python train.py --head_dim=64 --norm_place="pre" --rope_fraction=0.75 --init_std_qkv=0.0427
Each number is 128 + 24 x the weight over its row's rms, rounded and kept within 0 to 255. Layers, rows and columns count from 0. The size above them is the row's rms in percent of the matrix's.

# layer 19 MLP up, 640x160, rms 0.148, rows 128-227, columns 64-95
size [113 108 111  93 113  95 107 100 105  97 102  93 106 111  84 100  95 103 103  80 110 105 108  84 106  87 106  97  90  85 117 105  97  97 102 111 104  98 118 109  87 104  96 105  75  94 100 108 110  85  95  88 100  99 117 100 100  89  99  71  82 104 103 102  98 103 102  89 107 102  65 112  92  86 103 126  93  96  83  95  82  87 101  97  91  44 104 105  95  97 112 106  36 114  98  91 102  95 109  92]
[[138 153 135 103 103 103  86 139 129 138 103 104 118 112  61 132 167 113 110 119 118 144 145  98 116 153 102  86 107 125  78  79]
 [144 137 154 142 150 136  76 140 118 130 103 114 128 119  80 129 149 137 152 116 125  93 104 134 153 114 106 111 161 116 123 113]
 [134 142 159 138 178 128 119 146 132  94 117 114 132 119 124 118 166 108 148 116 107 117 119 122 139 115 101 129 140 117 155 120]
 [129 108 169  85 150 109  86 109 134 125 108 136 105 101 134 114 147 148 149 139 128  78 152 143 112 140  92 136 125 100 114 117]
 [129 131  83 140 169 115 149 137 152 127  87 141 135 100  69 134 148 156 110 167 146 122 116 114 142 143 107 116 169 106 141 104]
 [123 147 155  89 117 125 157 115 105 110 125 116 129 104 141 149 171 170 125 120 116 116 125 103  83 159  79  83 163 111 124 124]
 [124 161 143  82 182 134 148 113 122 140 116 132 161  96 113 106 137 124 134 131 147 151 146  68  78 153 135 102 151 122 151 111]
 [142 123 177 106 168 129  91 164 114 107 117 170 138 118 128 127 146 127 152 156 116 143 146 107 133 116 127 119 108 135 149 113]
 [ 89  99 162  98  81 115 126 136 131 151 126 155 130 161 151 183 156 116 141 127 126  94 121  96 125 152 121  92 126 100 157 116]
 [131 132 135  90 142 172 111 101 116 107 115 119 124 146 119 141 170 145 151 120 103 125  87 113 138 140 144 169 138 112 169 124]
 [137 140 137 123 126 150 108  84 139  99 145 101 154 121 109 139 145 150 172 151 123 132  78 125  88 140 147 136 128 108 117 142]
 [118 115 115 141 153 109 115 124 104 135  79 158 139 149 132 140 141 136 131 118 125 132  92 114  75 131 125 115 117 127 111  87]
 [125 191 100 141 128 100 123 109 149 118 128 150 125 139 126 135 162 132 157 126 120  96 112 117 111 143 105 140 117 125 123 145]
 [174  97 134  90 136 126 119  97 133 126 101 103 126 109 149 183 140  91 115 128 108 155 111 129  92 140 145  96 152 123 179 108]
 [134 110 151 125 142 153 128  92 119 110  74 132 119 118 147 145 182 116 143 141 108  73 137 129 113 121 151  98 112 134 122 133]
 [134 144 152 114 180 121 167 133 132 150  86 151 121  91 132 126 144 137 150 170 139  83 115 139 138 131 130 120 163 118 160  99]
 [113 122 121  95 122 128 133 120 120 109  78 103 120 114  52 187 115 129 137 127  90  94 131 129  70 139 114 158 141 114 131 143]
 [113  97 143  80 117 145 115 117 139 101 105 159 136  87 103 135 171 149 180 109 142  81 119 134 118 126 135 142 202 122 135 113]
 [138 119 134  98 158 115  97 115 109 134 108 134 117 124  63 162 156 126 124 113 133 119 125 133  83 143 101 107 101 125 127 110]
 [ 68  92 152 120 133 146 121 147 136 113  81  98 126 166 109 148 128 128 112 122  56 123 120 126 149 122 156 107  86 141 129 108]
 [160  94 119  98 146 111  72 139 134 140 103 125 148  52 128 145 164 125 156 148 143 111 100 137  86 176  84 154 165 110 142  99]
 [ 91 139 113 111 146 132 110 134 129 124  99 150 144 119 112 142 119 118 105 165 125 136  60 131 102 149 101 118 155 122 139 139]
 [108  96  91 114 157 109 102 124 120 143 117 149 130 126 125 163 123 142 171 140 126 144 108 126  93 149  80 112 155  90 132 119]
 [118 151 126 144 126 141 121 134 130  94 136 133 168 131 147 158 132 169 156 142 125 140 114 124  97 127 130 128 122 134 102 129]
 [129 135 119 120 144  93 112 104 158 116  69 108  95 109 163 131 123 148 151 128 124 124 115 114  80 180 133  73 138 129 134  81]
 [102  62 144 144 143 121 160 142  97 147 126 151 150  95 114 125 162 120 170 140 117 176 153 130 121 100 131 134 100 130 102 132]
 [164 128 159 139 173 131 150 103 120 122 116 116 122 147  86 145 126 106 178 156 118 110 115 124 135 124 128  94  92 115 175 141]
 [174 140 152 125  96  71  74 100 169 142 132 130  99 111 110 117 124 151 150 129 114 103 101 133 144 130 121 138  97 127 125 100]
 [113 189 137 105 158 119 115 134 164 109 123 163 143 107 125 155 139 170 143 136 145 117 120 122 170 124 133 121 121 127 151 139]
 [ 92 148 111  97 123 110 102  90 134 136 162  89 176 105 129 133 198 135 132 152 137 124  71 155 133 125 128 135  92 101 137 130]
 [185 144  72 141 117 116 133 133 127 177  99 114 111  95 145 134 118 128 125  99 114 109 130 147 117 131 110  65 142  96 104 128]
 [162 148 113 108 132 115 108 135 141 168 111  97  97 118 105 138 162 120 159 156 128  79 107 142 125 170 118 109 100 104 129 115]
 [120 162 117 120 141 141 141 135 160 144 124 118 152  86 122 133 114  92 140 108 154 151 136 144 100 104 155 107 162 121 154 113]
 [126 123  99 131 100 132 166  99 147 100 150 138 182 130 108 125 107  99 119 110 134 126  93  79 106 167 155 144 121  92 157 110]
 [ 79 103 134  89 157 163 107 122 120 152 116  89 129 157 139 143 136 101 137  95 130 131 149  93 105 116 102 110 138 104  92 105]
 [128 155 121  81 140 168 127 126  93 123 102 130 117 131  92 171 131 140 130 197 123 129  80  84 132 112  82 153 137 127 130 135]
 [141  98 111 118 103 150 117 121 112  95 121 141 142 170  97 122 166 124 127 138 115 138 149 142  98 163 105 123 127 107 109 141]
 [152 120 117  98 172 149  82 127 119 119 103 105 108 150 105 152 150 139 114 119 126 118  83 135 134 151 129 110 140 148 145 112]
 [ 86 122 131  86 137 126  80 145 142 154  95 138 106 118 105 183 136 185 129 113 134 152 129 115 120 160  87 107 125 111 178 101]
 [154 126 148 103 117 108 127 126 173 151 167 126 122 137 150 127  97 135 167 111 121 112  89  88 134 157 136 101 197 110  98 109]
 [107 104 156 112 175 111 138 118 195 123  85  97 158 106 122 134 123 143 162 137  94 128 151 150 136 120 156 115 117 123 141 128]
 [118 126  88 113 153 107 101 109 143 145  89 160 116 109 149 123 142 129 119 111 129 134 119  93 128 136 130  84 180 131 128 125]
 [143 173  95  94 129 112 132 102 107 122 108  82 138 162  81 168 141 127 131 165 125 113 115  92 117 149 103  99 139 141 150 135]
 [109 139  89 104 126 123 125  83 104 134  86 148 112 116 128 127 142 136 154 154 104 127  84 128 103 183  87 130 142 102 146 118]
 [ 99 148  59 111  88 106 141 166 118  91 105  85 164 141 113 133 123 152 120 132 110 112 146 146 153 109  99 115 127  89 165 115]
 [134 121 122  93  87  84 132 119 170 150 110 170 149 140 107 121 112 116 134 116 118  94 110 153  96 135 122 116 139  59 125 134]
 [ 94 111 152 137 102 133 134  83 119 107  91  95 104 124 103 132 133 117 118 151 113  81 128 139 128 144 131 166 109 115 138 119]
 [104 112 155 125 149 165 110 109 110 162 102 129 134 145 125 148 119 125 111 127 115  92  99 123 130 113 112 128 138 111 133  91]
 [122 130  95 106 171  77 115  88 171 130 109 126 151  88 147 122 147 116 161 103 141 151 117 113  98 163 109  93 111  99 116 111]
 [141 122 117  76 136 134  88 106  83 123 133 148 136 100 122 169 162 114 123 131 150 104 114 166 128 137 146 117 125 150 127 131]
 [150 118 149 120 121 151  95  83 129  94  98 175 181 135 153 122 162 125 139 109 126  97 104 115 100 150  93 121 118 147 139 115]
 [143 110 167  82 160 127  94 125 144 147  89 112  97 106 149 121 100 140 166  90 136 137 149 136 143 137 114  82 135 124 142  92]
 [ 94 149 115 111 116  90 147 145 143 131 128 157 156  80 143 139 115 128 138 164 120 100 126 167  94 147 131 109 118 121 157 115]
 [105 129 120 139 125  77 141 125 132 136 129  93 121 118 154 175 124 134 155 115 107  79 115  87 130 176 127 122 176 120  87 103]
 [115 100 117 110 129 151 136 107 121 142 105 150 193 105 108 135 139 146 137 103 130 148 104 148 136 120 122 103 128 102 172  91]
 [159 158  80 139 123 112 100 159 106 171  99  97 115 120 108 162 118 159 149 142 123 122 134 130 144 135 111 130 150 143  86 142]
 [120 170 121  78 152  91 118 131 160 120 109 166 158 116  77 127 159 113 141 181 137  94  96 134  93 160  94  64 124 107 108 131]
 [132 112  93 136 113 137  92 139 120 147 151 132 108 113  95 108 140 127 141 119  96 134 127 147 129 111 136 107 156  94 111 133]
 [143 158 108 132 163 146 148 120 150 140 128 188 129  93  89 133 165 185 180 140 116 116 144 124 147 133 132 141  93 107 116  91]
 [137 173 154 122 135 132  82  94 151 156 118 167 129 118  89 159 171 164 135 118 125  99  80 128 138 131  93  98 146  83 127  98]
 [111 105 153 113 107 134 115 116  98  87 138  95 161 108 111 162 107 146 168 112  75 126  82  89  80 136 137 144 119 124 130 118]
 [112 133 107  88 171  83 129 166 147 106 112 113 137 122 114 106 148 117 126 200 119 118  98 109 109 117  92  97  83  98  85 102]
 [141 125 120 103 163  89 145 125 179 116 107  64 129 126 158 149 134 181 174 120 108 110 128  93  93 110 130 108 159  87 153 135]
 [142 126 124 112  93 106 145 104 153 103 107 118 119 170 133 120 140 111 157  98 156 120 105 116  88 116 108 131 160 140 136  96]
 [119 142 146 142 135 126 126 124 151 129 103 111 122 166 150 136  97 131 116 111 134  98 137  94 151 130 121 102 144 125 143 108]
 [ 96 111 107 147 119 125 124 133 176  99 113  87  80 133  87 161 139 108  93  91 122  93 101 125 112 135 145 152 126  98  77 101]
 [119 124 107 108 139 108  99 168 147 136 136 159 132 125 154 147 131 144 139 108 122 126 147  77 106 166 109 101 133 114 111 120]
 [114 138 136 137 149 130 114 109 139 121  94 191 116 106 114 137 124 146 149 131 131 139  92 100 127 105 129 110 128 111 107 107]
 [145 132 128 162 161 115 120  97 136 119  86 105 102  89 155 176 164 146 135 138 147  91  60 133 136 126 104 103 136 155 104  98]
 [129 131 108 132 112  68 123 115 152 137  93 153 128  83 124 197 115 130 150 151 147  88 106  84  79 151 150 119 124 124 154 115]
 [150 113 120 136 128 131 140 122 148 111 142 145 132 145 127 160 124 149 165 130 104 103 121 100 172 144 165  98 114 106 114  99]
 [130 120 154 155 127 124 127 141 106 133  82 126 149 121 105 130 118 130 168 139 141 142 120 106  68 154 142 138 108 127 168 136]
 [116 139 141 100 121 153 168 120 191 132 116 138 135 105  77 125 169 164 135  99 163 146 133 124 124 137 100 111 126 110 159 100]
 [118 141 145  71 135 134 131 119 171 135 111 121  83  75 127 136 134 122 139 146 134 144 135  96 118 126 111 126 140 122 131 150]
 [145  89  95 111 103 121 152 158 167 140 135 107 136 126 110 123 137 118 154 124  96  93 127 128 130 118 118 130 105 141 131 137]
 [115  64  84 140 111 114 128 101 119 136  82  81  81  89 106 181 134 123 148 136 136 107 111 142 105 150 118 129 103 140 136 112]
 [145 137  94 130 108 100 151 134 119 115 135 117 166 155  77 140 118 178 124 116 135 126  90 110 109 105 128 121 137 131 115  59]
 [ 80 126 125 141 125 101 132 130 134 128 101  85 120  70 127 174 123 114  84 132  82  75 132 158  98 133 142 111 124 106 130 132]
 [ 96 118 108 118 111  96 123 168 134 155 113 155 142 149 136 134 145 127 109 169 104 122 140 104 144 115 103 123 121 123 141 130]
 [111 151 130 136 126 105 138 131 139 134 105 124 122  70  50 130 130  90 129 154 113  99 113 103 122 123 127 113 157  99 113 121]
 [156 115 106  72 112 133 158 114 111 113 124 134 118 141 135 144 162 119 132 148 109 109 144 158  99 153 135  90 115 136 117 105]
 [ 74 142 119  97 113  80 111 138 143 138 132 170 140 125 114 152 170 139 145 203 113  99 125 100 130 134 129  92 118 117 141 133]
 [113 131 150 102 139 118 157 111 134 146  96 125 119 142 111 171 140 111 162 161 125 138 102  76  91 145 116 112 139 120 114 116]
 [153 142 113 115 152 104 125 146 138  91 151 139 170 108 125 125 115 155 155 142 113 157 133 103  71 145 154 123 147  77 108 123]
 [148 140 115 123  90 100  92 130 112 133 137 133 135 143 116 139 148 167 122 128 163  98  82 128 121 157 136 129 138  86 134 148]
 [126  82  86  85 123 116 133 142 158 123  77 120 148 118 102 168 126 168 131 132  78 108  91 105 116 130 101 120 120 103 110 108]
 [ 89 112 108 109 120 124 106 101  98 119 108 100 115 123 125 125 122 120 148  76 123 140 138  57 146 165 108 121 123 135 137 128]
 [139 110  85 123 131 141 125 104 134 129 150 136 142 123  68 119 118 102 140 128  90 112 128  60 167 138 133  76 142  78  99 107]
 [143  92 137 120 126 136 135  90 100 146  51  70 134 121 119 117 145 120 144 136 110 150  88 115 141 114 139  68 136 100 119  96]
 [124 155 138 120 143 141 133 138 153 108  78 115 143  97 123 120 153 143 165 132  87  85 110 150  88 110 102  59 117 122 137 134]
 [ 95 178 127 107 142 148 149 129 129 140 126  90 103 151  97 153 166 128 135 157 119 125 116 147  93 106 117  84 140 130  95 111]
 [146 139 103  92 189 112 129 119 121 145 124 144 116 106 152 159 159 127 130 146 127 102  94 140 125 171 109 150 135 128 119 105]
 [116 150 134 119 134 101 108 125 138 101 100 122 148 120 120 165 156 154 152 104  92 103 114 125 139 154 126 113  96  84 118 104]
 [109 122 126 136 123 150 134 100 172 157 118  98 137 119 107 189 126 122 122 140 129  88 138 130 115 117 118 149 105  99  95 119]
 [149  89 118 116 136 134  69 144 148 104  66  99 138  90 125 110 157 116 150 160 100  91 135 129 130 104 112 134 127 121 154 126]
 [138 137 102 132 156  71 111 102 146 113 105 150 167 155 127 101 140 159 132 140 116 135 109 111 112 143 128 142 108 132 146 117]
 [127 166 153 102 163 106 140  95 122 124 125 134 139 131 130 140 126 144 109 175 125 121 159 122 143 128  94 123 158  82 160 127]
 [123 134 131 113 113 122 107 127 149 113 120 130  76 116 158 124 143 119 118 130 128  96 103 161 185 125  84 128 138  97 139 141]
 [ 98 106 141 146 129 117  65 129 121 134  94 126 111 126 125 131 124 129 125 115 114  92  88 123 114 136 106  79 133 148 173 132]
 [134 118  91 154 136 133 143  60 125 144 110 139 150 108  80 167 161 123 145 117 122  86 120  95 141 112 148 133 114 113 156 109]]
# layer 19 MLP down (transposed), 640x160, rms 0.134, rows 128-227, columns 64-95
size [110 105 110  97 113  98 110  96 104 104 106  82 105 109  85 101  95  99 108  80 114 104 108  92 110  94 107  97  86  81 116 105 103  99 103 111 105 104 118 109  90 108 101 102  65  94 104 107 113  88  95  95 104  92 114 100 108  95 102  75  86 109 105 100  99 102 102  90 107 101  58 111  98  89 105 133  96  98  83 104  79  87 102  97  89  32  99 110  92  96 107 108  27 118 101  99  96  98 111  93]
[[141  99 107 136 167 131 134 181 131 128 111 162 151 147 126 137  87  80  93  58 100 129 155 124 140 119 150 124 133 176 115 110]
 [107 136 134 138 126 148 116 102 129 119 157 147 127 152 142 101 132 110  78 131 162 174 139 118 138 153  98 136 111 105 119 176]
 [162 137 133 137 144 128 162 120 111 131 162 151 124 115 138 123 128 158 139 120 123 146 130 201 118 138  73 138 110 125 114 161]
 [ 87 142 105 112 122 115 156 112 116 117 132 146  88 120 148  86 131 143 107 174 131 129 132 158  93  93 147 145 173 143 118 146]
 [108 147 125 160 121 119 107 135 156 108 122 133  93 119 113 136 126  77 153 106 105 138 115 120 113 136 100 109 145 131 135  84]
 [122 125 170 126 107  77 154 162 104  97 115  98 147 128 203 144 126 124 149 106 108 160 120 148 118 133 157 134 125 106 171 115]
 [138 130 103 136 116 189 105 136  57 136 114 136 156 127 127  95  84 132 124 123 139 146 131 128  93 122 135 120 118 147 135 191]
 [ 99  90 132 184  97 129 152 149 177 131  89 126  91 165 107  99 117 119 117 141 160 143 186 120 146 177 141 124 120  87 109 120]
 [160 122 115 137 138 144 133 136  98 110 124 130 117 136 117 136 114 109 136  99 109 143  94 116 119 136 135 146 106 149 114 159]
 [130 142 122 102 120 130 155 117 125 112 148 135 113 132 153 111 130 146 131 152  86 134 178 119 123  97 108 100  57 128 168 108]
 [149 106 165  88  86 172 142 139 151 130 142 141 112 142 115 151 116 113 142 120  99 124  91 104  90  79 124 124 113 150 102 120]
 [107 114  95 154 137 142 141 178 127 122 112  99 152  96 100 127 161 127 128 124 162  97 118  79 129 105 138 108  87 123 180 111]
 [140 113 144 129  89 138 154 152 134 140 102 137 171 135 132 143 111 133 128 135  88 156 189  95 154 148 141 133 104 119 138 142]
 [157  81 116 131 143 154 105 112 151 121 116 170 159 142 129 126 118 168 127 170 153 128 131 138 153 119 127 122  92  98 129 136]
 [124 191  95 112 112 122 152 109 123 104 127 131 132 108 165 115  98 158 156 158 137 118 157 143 107  96 107 162 138 179  98 127]
 [168 117 108 144 144 121 114 139 149 138 130 119 115 173 117 149  99 136 132 114 132 119 127  92 133 191 129 143  78 149  88 143]
 [ 88 122 109 117 156 121 124 169 128 123 135 101 213 152  97 135 188  99  98  97 149 175 139 147 142 161 113 119 118 136 149 166]
 [116 111 154 108 129 157 145 113 135 136 123 127  79 119 137 151 101 141 170 147 127 117 127 146 164 139 200 173 124 126 139 153]
 [160 103 102 145 107 105 111 147  66 106 126  85 138 139 116 151 130 129 116 126 155 130 100 137 190 139 130  85 120 141 153 115]
 [153 154 153 114 127  75 106 103 129 146 154 149 140 112 157 109 102 150 159 149 165 135 115 165 126 145  84 117 181 130 141 151]
 [120 124 171 182  93 131 121  82 132 140 131 127 129 131 131 148  67  71 102 114  76 140 112 107 170 159 133 137 132 117 129 120]
 [155  90 126 115 114 150 141 125 146 123 118 120 129 135 111 135 128 180 118 176 160 126 159 147  94 150 134 137 133 145 158 191]
 [ 95 130 145 125 115 103 122 103 178 105 124 104 132 147 130 118 169 131 123 112  97 119 122  98 129 141 122 154 126 137 140 109]
 [104 124 101 148 105 109 119 125  83  78 125 147  87 143 129 138 108 103 149 119 100 186 140  91  85 112 111 125 117 153 106 114]
 [144 148 150 135 138 170 113 156 137 134 119 145 160 139 122 171  86 125 121 129 109 150 167 106 108 145  96 170 119 109  85 159]
 [120 144 149  82 117 146 103 124  99  78 110 160 163 120 156 100 114 111 128 154 114 105 131 133 101 141 121  96 134 142 124  90]
 [136 129 106  97 128 128  97 124 162 151 134 144 104 150 107 109 149 101  94 102 169 149 155  88 136 115 112 151 121 125 143 171]
 [136  68  91  99 139 157 181 117 128 129 136 155 132 184 178 116 125 106 140 159 143 138 111 135 146 103 134 142 146 121 141 141]
 [122 126 131 145  96 126 173 118  90  66 154 103 114 143  96 128 129 121 143 103 162 142 153 136 104 106 124 129 131 147 129 115]
 [124 128 130 142 143 113 152 115 134 144 182 142 138 141 141 114 161 163 129 112 173 143 141  99 108 152 121 143  97 128 129 106]
 [125 139 128 118 116 104 143 158 122 208 133  97 134 136 123 124 146 124 164 132  95  97  94  97 116 134 106 120 109 123  84 101]
 [108 136 123 155 100 110 109 116 140 152 122 118 123 136 112 146 126 138  74 163 177 134 112 158 131 151  90 137 125 127 108  93]
 [110 163 140 127 124 143 107  85 135 131 103 126 147  86 157 144 101 103 123  65 115 106 147 113 163 192 152 115 113 137 148 156]
 [112 133 145 153 169 155 143 158 140 128 119 123  98  92 130 104 139 145 136 135 154 102 145 174  72 111 108 150  58 121 102 128]
 [147 135 159 123 135 132 150 126 135 115 114 136  89 138 197 115 123 130 164  95 107 141 146  99 108 134 141 115 114 148 133 133]
 [154 113 141  59 135 169 126  89  95 127 120 104 148 123 102 150 161 155 144  75 111 124 145 116 135  87  79 112  96 138 141 134]
 [169 150 158 124 151 116 131 124 146 108 157 129 134 145 134 131 129 148  86 123 137 140 107 102 119 134 149 100 136 131 105 119]
 [140 154 120 140 132 133 140 108 104 104 131 150 112 180 111 143 167 117 136  98  90 124 170 126 135 118  81 176 104 136 127 136]
 [125 177 119 114 125  80 139 113 144 163 106 125 122 151 131  91 169 148 133 116 154 140 115 102 140 126 122 101 139 124 185 162]
 [196 136 148 105 139 133 118 135 129 132 140 110 117 140 156 126 150 147 107 100 125 124 122  98 114 129 123  85 122 136 105 113]
 [134 134 105 125  85 127 103 135  84 121 135 131  85 137 135 136 109 103 120 100 135  95  78 133 130 133 123 154 115 115 138 109]
 [129 161  84 161 134 129 156  93 109 145  78 137 116 135  99 110  87 135 131 105 122 127 129 137 106  84 121 163 145 170 114 129]
 [155 130 131 108 114 162 107 139 107 105 134  87 128 144  85 112  64 129 154 163 134 139 132 121 184  84 141 109 130  99 105 161]
 [159 128 135 135 164 132 116 136 169 138 134 172 111 114 114 136 149 110  97 139 137  97 125 161 128 133 126 116  89 129 197  92]
 [146  89 140 140 173 133  88 134 153 115 114 141 138 125 106  86 136 151 150  98 157  95  65  97 147 137 127 138 109 147 100 175]
 [153 101 126 110  75 113  93 114  69 113 161  97 133 167  95 129 154 150 151 111 120 129 179 159 161 100 120 114 154 122 130 132]
 [106 107 122 148  84 124 100 109 168 158 119 113 112 109 106 115 101 126 125 126 163  79 181 146 102 103 154 164 108 153 108  81]
 [105 129  78 134 122 141 108 155 127 126 120 135 130 133 186 125 133 146 138 118  87 154 134 115 119 114 108 148 114 186  83  91]
 [104 112  63  94 145 101 105 129 125 102 179  99 151 121 123  87 141 120 153 140 148 159 135 107 159 177 142 138 149 170 117 145]
 [127 161 157  79 149  88  85 115  85 125 121 126  84 140 122  99  98 116 107 104 167  93 115 106 126 111 142 141 167 184  86  90]
 [102 119 143 108 115 127 143 133 110 144 140 169 111 150 111 124  95 161 110 137 117 111 133 102 102 110 114 121 139 183 140 107]
 [ 94 137 107 173 130 152 147 156 133 115 116 113 120 142 125  63 156 119 128 141 155 116 138 149 144 118 117 141 138 101 111 135]
 [112 131 147 142 140 140 174 111  85 135 141 100 150 104 120 158 143 143 140 149 115 146 125 124 132 102 143  81  86 130 109 138]
 [122 137 111 144 153 125 141  75 138 115 143 147 207  91 143 132 156 138 124 116 145 112 138 130 124 111 150 122 149 144 150 144]
 [141 173 127  85 176 110 161 136 142 156 120 108 119 154 124 130 138 113 149 127 128 104 111 137 153 101 123 136 132 140 161 121]
 [147 127 126 141 155 128 119 130 144 156 132 103 145 145 134 117 127  92 107 142 117  87 122 126 125 159 126 145 152 115 140 103]
 [106 131 167 122 103 107 148 139 122 130 132 133 102 136 126 131 122 135 149 165 128 124  84 109 139 121 164 117 157 151 111 138]
 [168 110  74 194 141 155  95 114 166 151 116 140 125 125 115 129 100 105 117 133 130 146 105 137 115 156  97  92 160  91 101 133]
 [126 111 127 121 134 163  92 132 135 113 127 140 117 131 128 159 124 138 115 110 159 119 101 118 144  86 118 132 138 103 125 151]
 [119 144 112 168 156 168 148 147 144  90 119 109 119 147 145 123 134 128 149 138 111 119 108 119 139 176 130 125 131 106 146 130]
 [124 143 125 147 126 156 164 132 164 152 148 185 116 179 153 143 171 144 146 132 130 119 143 133 135 135 146 107  94 142 163 115]
 [146 147 143  97  97 135 156 130 108 144 165 181  99 137 143 152 138 132 125 134 194 124 141 167  98 119 107 123 132 172 123 149]
 [180 136 143 117 160 146 126 129 113 124 109 147  85 166 134 132 151 105 119 108 102 104 133 121 107 151 117 133 100  86 148 168]
 [114 122 107 124 164  99 160 102 144 134 125 106 134 146 117 118  84 130 150 143 131 140 123  98 112 114 138 148  86 171 171 120]
 [123 122 179 103 150 108 118 129 136 151 105 102 112 111 142 135 166 170 184 192 136 121 111 149 134 144 139 168 145 133 153 159]
 [133 140 139 142 157 146  89 156 172 124 143 139 193 144  81  80 133  90 142 132 123 144  96 128 146 116 109 135 139 108 133 121]
 [114 175 134 135 137 111 121 129 119 104 134 167 103 140 110 126 138 112 152 124 114 118 103 155 128 110 166 132 125 135 126 184]
 [107 162 148 140  90 146 136 127 129  99 114  92  99 199 123 107 177 138 156 116 125 139 120 123 117 133 126 127 107 116 140 122]
 [150 132 131 126  76 126 181 123 118 179 170 120  86 126 113 150 103 138 116 133 117 157 108  94 147 128 100 128 109 169 160 122]
 [144 122 164 137 164 181 118 127 136 173 110 105 134  95 126 135 116 112 172 142 148 139 138 138 131 110 103 146 142 141  89 104]
 [ 90 128 100 158  94 141 113 157 119 150 136 145 161 156 120 134 174 126 100 168 111 133  91 100 121 142  96 137 140  91 121 128]
 [138 113 123 118 126 122 134 136 148 141 144 136 134 108 108  98 128 136 122 143 184 168 107 129 136  95 114 143 106  96  90 150]
 [133 132  72 128 105 154 105 154 128  88 162  87 101 157 120  95 125 125 122 122 159 106 131 102 111 135 149 144 100 116 111 103]
 [115 152 110 152 122 113 156 141 134  99 113 125 103 133 134 107 143 148 150 101 108 154 109 166 140 151 136 124 110 127 194 115]
 [126  94  86 127 110 118 150 122 118  95 169  78 123 134 149  99 138 115 154  83 126  92 112 140 170 161 102 152 145  85 109 132]
 [126 113 143 165  89 124 113 134 105 122 104 101 154 176 128 118 114  76  99 128 107 145 143 116 132 138 122  97 124 120 134 120]
 [138  71 119 106 160 160 143 126 119 171 158 133 127 145 109 112 162 164 116 109 170 125  95 165 139 131 130 140 123 161 114 180]
 [148 135 117  85 159  95 120 153 130 146 115 162 141 150 163  97 132 113 152 156 133 126  95 111  85 114 156 112  88 103 135 107]
 [103 131 115 102 155 137 103 181  97 104 127 127 120  93 137 146 132 120 146 119 132 107 119 124 110 154 143 151 134 122 163  42]
 [121 146 157  81 122 136 124 100 164  92 110  87 116  94  83 100 125 174 100 146 132 161 156 154 126 168 103 100 110 105 148 135]
 [ 98 176 141 179 139 108 109 111 136 115 109 148 147 104 121 114 168 156 158 110 141 132 125 109 156  99 127 131 114 115 102  96]
 [103 160 151 129  96 161 195 114  91 101 112 130 165 122 141 144 124 159 186 137 146 102 119 150 142 106 185 123  99 168 154 151]
 [173 129 160 135 115 122 152 134 138  97 107 149 114 206 130 132 126 121 155 108 125 135 133  86 116 133 140 141 152 122 131 181]
 [107 116 140 109 118 117 113 147 135 131 145 137 147 130 169  73 157 153 140 120 170  74 141 160 146 112 137 162 164 152 126 145]
 [183 132 131 103  92 108 137 128 148 160 126  95  59 120 163 122  96 136 142 115  94  98  95 175 147 138 107 163 131 135 144  88]
 [150 107 153 125 132 116 157 135 123 137 103  98  89 126  84 111 156 137 130 103 145 111 138 148 137 120 110 131 185 152 147 106]
 [150 118 140 116 112 118  94 105 142 141 157 169 114 124 111 121 144 172 180 126 153 123 136 105 139 143 127  76 112 102 123 147]
 [150  94 129 108 101 125 160  80 160 127 105 134 157 148 160 121 109 107 110 100 111 129 111 122 138 122 136 133 110 119 123 139]
 [142 105 151 157  67 139 136  96  77 131  99 109 110 101  95 174 157 137 139 132 133 156 139 137 103 138  99 154 126 146 148  97]
 [119 116 104 109 122 132 118 117 131 149 161 112 113 156  95  93 171 114 115 130 119 104 113 137 101 138 106 119 176 115 100 123]
 [113 104 110 117 157 140 111  97 108 138 151 107 116  98 143  98  90 163 152 138 139 142  99 133  89 152 121 143 101 136 138 144]
 [126 103 150 151  69 124 150 137 139 139 105 126 167 100 104 139 136 139 100 122 143  98 113 191 130 131 176 108 141 171 107 106]
 [119  84 119 163 100 167 134 125 127  93 155 122 166 124 156 127 106 139  84 146 158 137 157 101  97 150 116 173 139 127 121 111]
 [138 114 164 133 132 127 132 147 103 119 137 141 135 138 157  97 135 153 131 150 129 141 136 154 170 138 130 116  91 129 150 131]
 [129  78 124 129 134 132 164 107 101 109 137 115 111 115 143  98 137  81 127 108 133 118 127  98 138 106 125  96 124  79 116  97]
 [139 170 142 149 124  83 140 154 127 112 123 117 135 125 108 120 127 135 134 147 106 146 146 145 128 110 141 107 142 131 175 129]
 [123 112 113 130 150 152  94 144  95 127 164 110 128 153 138 150 107 145 113 146  85 145 150 138 162 146 159 149 148 120 136 141]
 [150  99 149 130 138 116 169 114  99 109 112 128 127 160 143 111  88 156 123 152 101 159 121 146  99 127 124 169  83 140 123 112]
 [136 150 116 189 125 109  85 143 136 122 155 139 122 147 120 116 169 145 172 153 122 147 117 127 115  94 163 110 131 139 149 121]
 [ 95 100 119  88 139 117 118 142 104 148 131 134 106 140 107 168 126 132 131 109 114 116 128 157 140 141 118 103 143 124 143 114]]